Part of a small language model's weights.
Size: 11 layers, 2 heads of 64, MLP 448 SwiGLU, vocabulary 7817.
Architecture: rotary positions, no biases in attention or MLP.
Training: a variant of SOAP for these matrices, 5148 steps.
Each number is 500 + 50 x the weight over its row's rms, rounded and kept within 0 to 999. Layers, rows and columns count from 0. Numbers have three digits each. The size before them is the row's rms in percent of the matrix's.

# layer 5 MLP down, 160x448, rms 0.168, rows 0-159, columns 64-127
096:530549477463512547369444515483534479528432552477564537474562503465449490500454491545501486475593536453543490513532508569485586508500529487514567552444480594493531508420445477532485556569487389
100:565448516462511547481481545508499476467491418469508528538536549595450551573476478527425488519503518576486560500482473551473476549468420503561607560580438503485456424524468514512561519551470468
102:468485453440551551427522564423567435519427496536540478452565500487481430515484575551381480489491449509546508526561524468446556462459545431560456479483535530389504409420476525512540545519471549
098:588597550551481434473410513426518508580468540549527584434532440610469523566529487501487483465550403541536550502506487476485421448487527443562413502440489519516526473532427521533488596440526518
093:477552414519405426531494561509432461558397508409571477516511395554603526462493497522505506527498522535535473439508510512531488426430469518526543456536619579455489427511470500473529556559513474
144:429520525492635556523495525433512489405515492538444505458532554470436481446405536436543490484530516435463466411545437493448519451533504482486591507524465523498438507390539468412495541443507453
090:450599482451489431506505385431554492561507515514520515458464495519521455492534589542490546555472508537603426474471547524578491519437586518461475440530532561478501528537366472508459577527462483
095:436539506551539447500458437562469583495570502450548505443596473524426541446535450511460471610442502546435459517488532504509539481576468491516431442470482530404484535577469556468508536469490497
100:423515468588431465501444475584534591613485438577515476471520536540593576465448527548540542366480574523456446531528506508526425552597447416521452522478570495484468566477527459433487640432548508
099:526517543496564511561521477410493450549549423552413539448502509496473513481521551595527509502500490456460458483420540460521498519454539517532446513593446542463476362656503482496559482498536455
102:474564575444502476467536523543578572478478503476415497548496573443478551526510506492588401522491460516492565555493518449529541470357507516518473483484494509420394505503496493465557438497465478
099:469493476483523533464500432560525525434502575421575494491500550587554510538619491443499487519593527479502524456424478455466545502477517583483491528526443477499485467468555520547490431420496440
096:586544426521522502530518485395491552512512497504547508444537497513426506447503459475482465480472429548580633496576564540440503488487562537476426489442499495491414602547495542544500486553500524
104:397507481508583485456427502437391467475464552422507504564488485563515442446524403472453561492493555430579490460452513533491435519558513597455483538453506484547502576391445378445493511400525482
100:523513533458348492433484473582500536498492588426541451540539511541489563510516569404470406531521452424467581479521409483434525509405533469512484471518514492526500457496582514448523501412479507
099:450500511487495443494477604469435497577575508446508603534451648468454492563538560460519370570458496521556646532426519546488477374519525533584448463454478490484499506502409575520463474527519517
092:444505502444489449488461507470462518413535463540446345488460519502496490524456522550466481501476492485576438522508592544519549440483559588522509447550560570433461523524509470462547612367482460
095:471523587477486453586537493448537561543478469542508526540495561397503563527454584544464532477525635477507518536519469448482557475404561436454500565459502472573497420439490524518482525587435393
099:455508515461458571472471468512410487455520506479451477544446508393511434552520538496492549548487442539558460482505467478541522514531447416478611444489588410477451452507570420489446430510476481
105:523541495473482519446389482509493477508495454590538570541536420554526529527427478559571552496526447418526472544570589499446518581469533481479420508533544563549611568534417391409557494587557454
097:548437507594547435474543497460540549509498539593575351374540519552505514543501442527532523543630600462476462472422403522481522449478560561377521559559475489405475500521396548472546531493491455
100:543512557566489540428448515591583521513590462486524540489460477483489477546488520472576494583598473368540476487457443487553470490452580533510487578473501482484528446458473404502426532538542585
102:422520535437424499519456488418486516504449469382507492532470513435533372480452607470512521494528448437491526525489387605489463437548657538508550480547584480405550570486511469477505596446444450
102:495390457524545470428507528516545435464586500560533551471483465541485464497491504519512561482462497584483516434461499527497510526571466523486459519480496454551515496467526451504467590456636507
101:529546509492474623505560467506413502488479585485558437533535471516602577450476552441402457453477497426536445526458425459559535556525550551474506424451471504458555536459492548456559523504530581
096:510472523555482532504546420382465503518519597442564497565394557548486484498459477470457501524561461452464522508579513483473545466537558547487457495487552459485575360403428490458489479486501497
100:571555532529463588443439524389445419561453528442530628525428524518521543500521506563457500568442452538527531573493585469491525439477500475447527481530500420494457560439517603458511444469412490
107:505504447463427626546459531353533461505470478488492569560509612498552484489529541605549513590523421518514467508599540490424551574430525533447561542572513479524443555504498447421529489434467476
100:518441517505524471520338466504476605506496520564528491507503558436572470588507546507491472452570539520524511470581476535504435497522547468434500466425510571477448515532578444566411561495434599
102:415467562502654549421440398485522465488570512664484510464382500578504596514478564524601534588477508481532494576524568615481421540476472521455464510491527537462484483528538530498534447490497495
099:436523490390529580445404497465467501453404537527525507591481496607519535625500558519490489475451569485512437564490491516518443580422507557462527562549523477550439526509518515553569495433509506
103:523531515568496511606466527487503468504538546482474487482513433437468552470522551481419477541469548527445570436544524414517489536509495477448524545608451503507493436518534497516596556459450506
092:481547499507466488462529586475418557631591475485469493402543555522521454568613509490474484569552485485474522548578536436558495582448513506504492528501404572464505504432502563506521461522605528
095:562547472498469536581514435606529535525477562553426485518491501434511555502586441452412487499455456558480525491401529460537522391571536372512530494521476493563431472457518533455469437483524475
097:504517483527550515477447542467515487487519597459510479511552511500605425477466525472513449354502540606522466480502512546427548434500522412542643573355536442481614453571501449577544445481433483
100:519530512452465552459492511560494521493478419530477431518494475521467543480500561439527418521591453515482546504479517426516382528501475500528513541526494565519532436494473466569433410454515446
103:550583545575479393475541553496502474456581456594615488633562388524498575473483480541584536437474456482458506568482399582588484468480458427466508552503462452582423610514499477557398521511534425
099:414510385382409483501528477491401596515458366526504488492568522491449481497506603413518558544583448512531452406509557548486513611542440455509499531479496472551464528447529491450470463449492502
105:527563493663519599410431549482539534532465471468524572488515582466457420627486507560517372582572451511418416513413489513532441527496561512529512554496594484573471565454495440542493600473508512
105:492596512543557510457591460547466559434476513460472411480581505434513578405489533505472463453453555495566512515427491587506476502471412437442450577486520449555424459446517509537429450456476524
111:453518414529377422554494461437439446529438569430566485590545482462590446565606511407493455483497467609420531517544554534628465518431505433486547471518540450553464550549528515490518498485495536
101:508490434551509512499556475499506476496459528477421437490564547520444449536595474449404510525549466533506530464490461509571544526478451513488506515486500559496484474570514479428383444425503460
096:511542435480585469560511517634492475578404611493463529507475438531452517507546483490528429471472554470423495476473531499605416414529498503546477518643502477438566456477522514572526610569455504
100:430528561565555579535590440563499557465608505466478550462555445496535483528467455523495473398506542520401468456539462499502532520556551480592534501505437472513411555462512581523533520596477598
101:507512594558565544524467534494445546559556513534537553495465491497537482514424563594580499505570446527466517469520533568493522531505570445515427513473562519481513622525494418431473453463504507
102:564473561576475513552531543503554461557433573452464518458489516539473498435474442580466457549469463486526470544493584620438440458523555436470495530444545499430490494548473493502483509450476545
104:502550543467455473480520455498466507575442513476533459575505491462509480501430588501577424484464516541555638452412544507501550390529525389447520431493523589416519506516397497565520439510514470
101:459487479572467451423542503498429574481494540450474521485515497435545658446440467472478454444522509521443512475515493359449529544529419517438540584456479504583551500523545529517530554602563542
093:462493492513527507543435477515516520555445508395570497593609482440579496504511466483536609515489515479451508462591527545517328414474487411409532447446461476538478570523561428478489472468489499
095:471513493500447497504508452516520456453488558518466460419561420509541526423453488479514498475505506527442561454583499513541453475323463522487463496478508605412572473400543463544537585500451470
092:440478558540566506430540462524506499510542519551443467447463569526517427556518496454416488417547467562460529474531575439458507416524552500560550443470511507417366565457545449512379449472507558
100:497484477556481480485528463512485543504557552500524527483367466505514363492474546547550559525440474475539468531447453651536549479514464566456487506419491578517513496522495459502452497428538469
093:539357413531501503486545470455559509453427540389558521567491479474595487534515565505475366544484487501448513428545498558445489491556500451497479446521465483476460474607523491537513543407508518
100:475478488422500506494446593459529481511474557522454411549460445518450457503432425589543450544474521490416445586512500485508503461518490463435594357471567407521450508475500421568454560475440628
094:441521476507503446639563529497518512503587608488491496489471567474503491523431480557611467503502552523496492436582540489510500481502539425562514493484497574523412477480445532586458593492534491
104:585452486459488511433521595616582587562432509556551577526456433432526564526517531594564455466648559503389548546549529516422475464556458492511433582522520524540552446487466556442499430534480547
103:418429471508624416516512454438499563547525466550499517426411480460472422506429591480544599569557381441533437484469469403457523471469471471547465462458461547499502457529518489399407522568576481
100:520519505540530454499519491513481494471501519572405473446547462537508518450439490485487457442439598495488551554412451461469539499484483498537498461565498405519502452511495547520503587544559471
092:492519603593558533449466373418550520512423506518459501403399564568532549626521455491483506530500542547453570547484448492551505483533466487464501554472525466470557523499535518433578432555483609
101:447463472468547578536502509518451543532452510508594551521482544499487504454503432506414451531485456552561498547499572427440514513495551520460510564365547474531578510420485455481400458500492484
093:531562460575431556460581560570469569527454510487513463528431523497566604504524498521522491562479479518504497561539506557464601556469508503496538452489424503460473524513563522478514454560498496
092:541431386484419521441439447523559556459436480470417578453534556556538428519524540530526468355523488534438522446512501475509481526503490463439511632463606435559461488547446428513421443566509487
100:444452490597485533560383430520465588500535569478533549531490453512527599522480523553548401422520504508510526487542531507422455426592444377478424461559528511504503523496487469477537607504543498
097:571407540465429489453511532571439504396459547489571583538531472488531471515488510543535404472547564566529506442549518501506475479495608515548516480528494555525542569553428465434554390409455579
092:492576523511470558480549523521508533567573515477542476472589558444424433423512492525536438495564537557561451592588437427569524493556488496497459616596451529487449495460412550515545419510489489
104:449554507505398467526461527494465547508501528528591545491452442636467502498486485453506435442497562490394528455406423549475533455628474511525469440491402437492621626510460418542540499511535456
096:525549594501505443469532549420517516515424496519571474485467519613488501484496412563479588508591523493497476512569541462537451593535422532538463470474473434526451479587404593463543530488452543
094:491558465473484544502530498622515498464556578424517573471521545511470511537527528483430421604466612519489490487502512383469501441514504500424541542448472526582527471485481520553467501542482496
102:457533465509389561450519511546535422428533672461454562576533468493488361511478509539526411522479464496514579406508561451476481523501446491464434507477539486526488524448533483575453504508552479
105:424546549437430479479542438405453576533500580507443523534496453423412540599523546471473461575538494541439514549492452431525540470526461542492551472439554502498575517393502462543496469515474536
099:565473554466463509454454531531542495473472521525428549588535505541480587475495515525494463467567469449474466453561471538468520441565571443509494486603492590390409588494362512552497498532491458
100:531510445482503439586400480524562446558567543548486525444580558484476479510537514426506485527507471442569559489466527556522528544467556456463483435515596413433529513479499502549446500534568506
096:504470511477437545493493546446467493476469516439467465544545456447489626465458459475447504485433530505443575524551446519476493500494510559423596530555465487571472570499474562570509406496535462
092:535527436409448498499501439582460559502584560550556392499446505500486493503510520471442440559400501519529494425491592565483533520531469458406495507518549545503505618521558466475528482496366469
118:569443485431491493480496511454571578459416532545433586583602485390464556409515586451574492505414459500577534477552500476504478478377468540450578432472511444538557496536519542552538532522507430
101:490629499547512514494465582501445613487513577502473564506493489545572463522496501427495444498513486497469586439509520574487517458526474438453524534592576504472492568458490470493472455475519494
098:532612505530507518527567521471506486511411454500488453489569500438476527477461497515474515550474461491493519513552438593608488499383494466550486528475438646536458492435431570568410461542466510
099:506402449449516423498455475482427569511445502527508442522519558613447561469470517508518512527535552398558544507491376518508523493501458463603520529455570467511566493473474466446524494488567501
099:462482520585474487469497480504483597570389449491531423508405472608525543470596546551423442476559401522420505517540481423508421581526543485529399564453479556472539463541502431529458495545514493
097:475382461460461439501480515537380503585531410515545480466425378501531542415595534501424504530508582463399576523522512503493537551576507644506484525432497494509571532439483484479595450567402564
102:590525456385439482521548513559562495504526542440513556496534507469524572551465546517423488480461547539459565424504524417515439577478461513542491441472420616496585490520523530532509502465505502
098:544497553490520547506567442497449549553425431476553494511549447489469488583609464550528468422418563540560511579476539472469495466587435509507541431485471505488552459519445544451541448544483594
110:483413524411415526457485560464445497474540508472554566478443518458567476508533433636481546480494516540429512466530527612570515477492499424507582480457551502542472601500599459483530457513467552
093:462461545457528490539503487457528384473512435491516484440430488506580496573508559465582515554455462632528457473527522532453536627512419455548504511378447458482542494551478541492526498445475455
104:539537563562428497501446445524534596545537484512524510531485418464492528554498506475541490492463518455496531542491484470576493477546544484565495565530572469470480496535534481522521437521534563
105:426404492512568478577469463531436417483536508575501494461449393557554410471469482446589510602508458495503514512479479490552500427480609490475529519494582637489514492580516473444529559543462536
098:517537491511459536497481461541475447502536471537519511528458531430571415519497486434510463412498594469422491570458529540467514517453562503481527466485563485534494537456552474554581457440488483
121:491459453456585411549404448516602578496529407442485544434447586507494467516495521426478514525485559483470446440444437419485472558551498536553506516547449513536523467464517404502542537474498523
095:464573508548515559530483525491551506524431464464529495465450468496576470517591520617447442476457499501522559486544428541423446429505518517462533424561480550512518435522420398444546448418443535
097:512478481502510408494449468507488552422426441542503483458518434542411484479466489536484503578465503439410552533538390500559527448478475557556446529462572392639526457517551516496546556569585506
093:503520594389546553562458539444509480574455475599509487511504577452497520501523511425558426482518494480537422602527474558451485465520487588474511544557495518462423566617538415474575587466461437
101:515482442436480487450566439463520532513403457461538478458525526544612585463568534364488484507493480518521521496394546465411401529505530571429495398474471501581423502488464453484416530463479535
105:494530483523561458477449547449520593486570453492538506546522552467558450548369457538630468502519533482441474565434481553419559537477537473521459503407571516424419417459522442490611562516431522
096:498477449517524553480445476568449456523488517416529497474469515488591494469527543521458476529473506551493391508458512505484510438501452439440445630542516446560459478432443495431545532570440463
098:592492548498475523525476558444389519575455450432433465505535490440490403525363474522593491446448404606454465514511498558417565485450470582526568520465579472493579523534497494510443499568513554
104:518474444476440486520448484509475611511523435544601487510517544517497439461470475542546599587392520515508479536431570482498521486512383583428531582478527439496611502517547496457597564461617524
099:494595582549510499524541438509520438479498532531563579583498424636490475507494529455472510423411473532372507552553634369501503575472527552484469521483415380507476509403497495481544513510497559
104:436503587506449535423490514438564523447548507537517487491552558494554485554509499498559503456462428482542464479459512466553505562425523516530498473443552568530500516662412494526510577522439472
094:491445439479513545507449412447613479534520461479485472488493451450463537451481474554510517451434526380509492467473469526494526608488473448471450508569473400518475478418544528477587486481531436
095:556525495380481490528518502505525429392594426466553476476413448500520515534515529544491529524519505541514543453462514457537414506566480526507527429522394473468576518412562494512498492498503444
103:456435470538410454495539554412479490476462469603537478484423540624497420480515602388484406500530523461565429562548561569544461423499580513501516480491466466475522498499584460546499534479465390
101:545554452501444523511487491486549413409514468529476595610497475519586564500498548571471505497462444496506589533512521579456567475523509473430468497431609576501514621441461397473484448495477503
101:478430559466482491459473436529528402463492557443417559481447550527479489536482527508626504573480464473584450603452535542533465542601474449495471467437589497472447540428538451555490533461503493
096:391492485580519577410554508411560478435489523483507565558521556527523533515520478458432550461515419488462499482466462488489428514505569550524538438584434548536447467518553599441483397548377665
102:459471511482518537430492540549531507539496534519472452531533485478539453470501523448493506450453476503464524414448586550610513542615557421367427476542531507545445467428420495488401542524547455
098:466501451441459575430543532560566456457537567470492471518513469477479419453430436531471528546559591502535480499519458478532461491564405489435517558478440436518558509562540478506572508438540525
095:456381518466492492480533600464493530418531420447496504464495480455450396510469467539538507577489507536511509533524520494525543405479499556440448516469507567488591442572505418544488465486521540
108:506621588543503495477417390455435558493491586500588581601562540483592476598530440518525462535500455575512493536497398482421534577395574507508529556469472515518535572521560480521459551425487563
096:623563456474465567503524475468399549446574538530474492423529550553481558499524430512499505518468482455485498556524427466508478474513441467538412404431414561557539610453498448517536508502522527
095:514566467483573558543535515456462562481556443627506469518482488388547395509567483456497485396526508566499518512483498528487589510434576503616496553460505419496550543450532476552472473544453509
106:555585473517564560523569516507383521500454513465442548534461442507559570551526555528438512471511469434489469466461500435420473555577542420518554467467548621568518507545470502550539529450506529
106:459479513535453449604484415535528545486536420399489545495543458506500533535511518518461482531494481511484499457500457573565495540543477431481552478501521472428493547471394494632613524558477520
099:406560559580540610539524512569492426514472552487472477480452569500530492440556523572533485556490502551635531505566489481441537471527532504489481441448522465526423540453433486503516529458492438
105:466522537470566574442425485421521503536494502546572469506592510478569458426499510424494438559441586446503474514448495482479596532470458558496568504643491522493402502430575435459450505480497484
097:466509419527456536385470437454513526533513548527480517444475578560573513459428529600527570486551545485415595528465498431426491414519501416468478561464446472427576450492555548491482493485497437
102:474460485502496417483472560451521528440498515491461582395514497483527457589493582429479424432509507502487544536504421542515484509506417502461378465530471552453517498497423458508542592582564473
093:601569466468493574497490528471428450465507494463453519536573544455475506466540428566466502492511514464515481575543568513459539538479479452475490538397551456504422490376504627484505549512487436
093:513471601426501520629543566408445425511460541420522471499511451533449498511436529598539443550483500454524523507525525380560449519522489493446510476489468574477511483432562570527478495494525537
098:434447369496440567506508486417437519486435506469481458507517495553558569616477513509383487558562404457513495501488533461613472588569522498509485449490472490514525464436549505555425427479545518
122:580599468475516501547489560396445442490417507568617495476491536459478526536515569520462455484446556564548562559463566546491379498536523391523417435410500571556478500483536553455422547490519553
102:500474545495472522506487472478477463527574552480537533509490453496580521513488443459494492534450499501533541532541537452529505493478500430486562456381553429504409401598449483531474593442475498
128:446493551489540581541539597581485460532461466482581464499475506516541515592496457422454479504469519466514483577618493444534566489504516437435513539491620487558423529531521565516504474456392636
091:410531490497548589523480476525498538592434514548596529495460600591538590444536493541506531594398465578512571461540447437457528541489559555417516548572529489437445501447517493527501498578492515
098:541499540527456544461509547427446495584523446572565522499502536507471596526468524588410569460522477497508472470445536477438472467446424495502505572548491514482473494489486492453455532471392560
099:508522527514490553531518456507433491543405498477502457583558445492570471512492365487546482501589396536390431480542530573544542499435482502462500464474553450514486436486543556501540478543486552
101:446576636465507529526463523482529500526476497529377486408551579538435488536485477492445534446431426444489459546497509486491471493496551518444504494522418468452520511540436519488524538548550463
092:500543462543478557503538451522445410424593428498511408485474548506550544526468460555507462475517602443552553428482489468560482472462439517570447474479500430404480513557491527449496528504470417
097:474423454537462550419507540603478548596419503627584542497590543512522470512580482524505473477488579551460485501500463441422486468493499483469489406533439469496577608510426509513589519528465626
094:521397434531465449529515474480512565505486501472434612504521525558529488442496538495538530560450432538469520517451553434444497587418438557584499553479465531515489498491547431564437475507376470
097:474526461434569590489454594439558483406537458415494466507573547452483453534522443541419469506394472449610517406505474449502541439535461425586541536559464588498441478494502540517508477546536545
091:402494510495489411507455440521499548521590515509518432511556542537430471477485550518521444522417490477598362521488536577420532457483474437414580521572515493475457465619483523539565509444535501
096:607458489435479460474582457527517490495454526481563538473496454624517628504429533494474475566540559596526485565491459518534526473487468466527499487473482535585584538502559485596488480482450522
100:538524493562545490417549484441460448398558460502396530451550513481509477475366424581521459399450580505445440481485499482495559564476489533588584450564437474532451462490498558619493493501493615
099:497526518476483535483493488504395413433462558468508515439440598484476546464512487591442437494460510411442491533394491525444581493523458526508595463544544496523437518559428497528508464486492428
099:505489591447430501508511372596512515487495534469597531534588561495489543498458483530519499466488551413471437507531467488542550606569530506389574575571489474614477439467464446487502568502504548
099:553438412486457425491524428445483463494577474489512437479494494451436461472462481565479451435522559521451495461513392521471498478478449484501534457528470492599500481547579554482480451501510548
105:436500585515489446525550529452566536490577501552522497485517573589484487409460538503412508548485457486471448528569572443443522459595511525599449455539469510471430565520483545426563487541482468
096:587638475525516457537494430481588594495586449575560422509581493488460465448421447508531498508465468557490513470490383569467518523569513502444487563555482541559492521617515518432494489493483567
096:567458460541589538511512526497483473514497576435584547507599576530494591618472559533593536567514425458497443473509498396398450466423489506526480549496388411508489444516571441470440525550444384
092:518495548453459473524467486483440529495539598487501523535534401490533499412538566489509500482468506534579567502517507652471546438489510475495505531509446551543523417544548494522498459518530566
102:542532565519603512508446456479428490481416443554476491521520421501520500465544451501524503532460428479618548617459372499542466487492458494539557459371450558504529438561505502517549512559547519
100:558590442507498447442501459490493453469503587573533467511467516472542476339420408422504522454477445463533512488496480530507492610607547489520512519535462488580490422444503533490477520478443491
096:546531394493508443495595512524470552455427482475519488545425474483506494503532492525477434515435544527471555578463505460523492481522453534481537596536436479486546517526566577502504437513438532
102:459491524545438449529496608565546517513478468524455444425532600572391519493488436469457471464533528534575491529430504514464434554570419518499526460476519468533492581586551507426461567460518547
095:510473558428578510466485558506437577494524499552508486543400457547490491505561541491429537544536484572440438528591567422539493382432417480522460536467443626466418396481606476602477424495441462
097:455501476412588447462593433540527444458479517457547550474507504628499511489470506520497569498485527501496538436519471550439481464518458520468515527506469504482494481529473491498449475477567437
101:553598478549495544607546595506542564519522525534487519442481447484505508455510444515529421479431522431439465474469535583523480585608491481536427511503481498440462583512472452567564553526490576
099:467456419510486517549551524513488601569428522509523451449490427481440483462500540483519527431473432448516542529466490425473504468460385355527480549425452494575564501462538580437448436518562549
101:547550469548461449513558426573449460518323499489526464516402483494585512557607446541464517446481546483467516613518524464533586385524538521491453545592502420529504535478519582537527477502509463
105:487519429529556527534502498540461549451503490517493555495540365550483500474429459465535591465526495472499512485571473587523542505549523523469446565489461516490514508540497433494461517481542463
107:533437607481472493528501589521488502479446560413444398524468590560487491465552463467431510505510491505518467382632510466523480568471488650566443418517474523476535532495470555552599466508552397
102:548456524455357523579433471452466433498485476515467486476541499508475568494509522504531453458465457567512666453506484522602445476468506455494567514540468543565600549472499501547511485485441457
105:599497525485523424437476517531469514467502496552544526515512456490497556501401528467484497528429536481497514488439495463534486444358574414451446513462482487504527584437412478499442476536508498
106:418531550546525508546480511507440471406491483532515460411453494574463539546535524554570489567495410582536495463569532555570491476429465469524519509462503532564464528487495473476504529437572372
096:556438536532567447542403475450448493529467524500568550480553508491566555447564471514569567476440463524411492462398565585514410550466470548413435492514419522532485547549531409517473537371474429
100:496542440561521531597464550535476398492504493426492501502593539452484483473473549574515563616569433507562579499601538492456429464493398448528459482453551503546525491531413489496424488449520576
097:452439518537557503585561456463484523541477546525545557482552444450491478447477502479470435530425461565473544476540518526508499529527515507379600494540500438455492522506485506520461503491495533
093:608521492547493514496492542535562519475566500456579591504532523545454466524517472494533405590524490632573423594533448500528463424503487537393551490506473537470443506575429533635417469526494456
092:515517506458501440442514557510507469546615443537503525524437504494508515439559468511445525487572587467442447546424557478554522468539406519493500513521453571514525499493470558526501509514422557
101:446517526482621527519477428634404491521526471447512578557442506511479540529436466539577541491583524526569518520445597452550534465447539497525508545506444549476427478554483510535473535516553565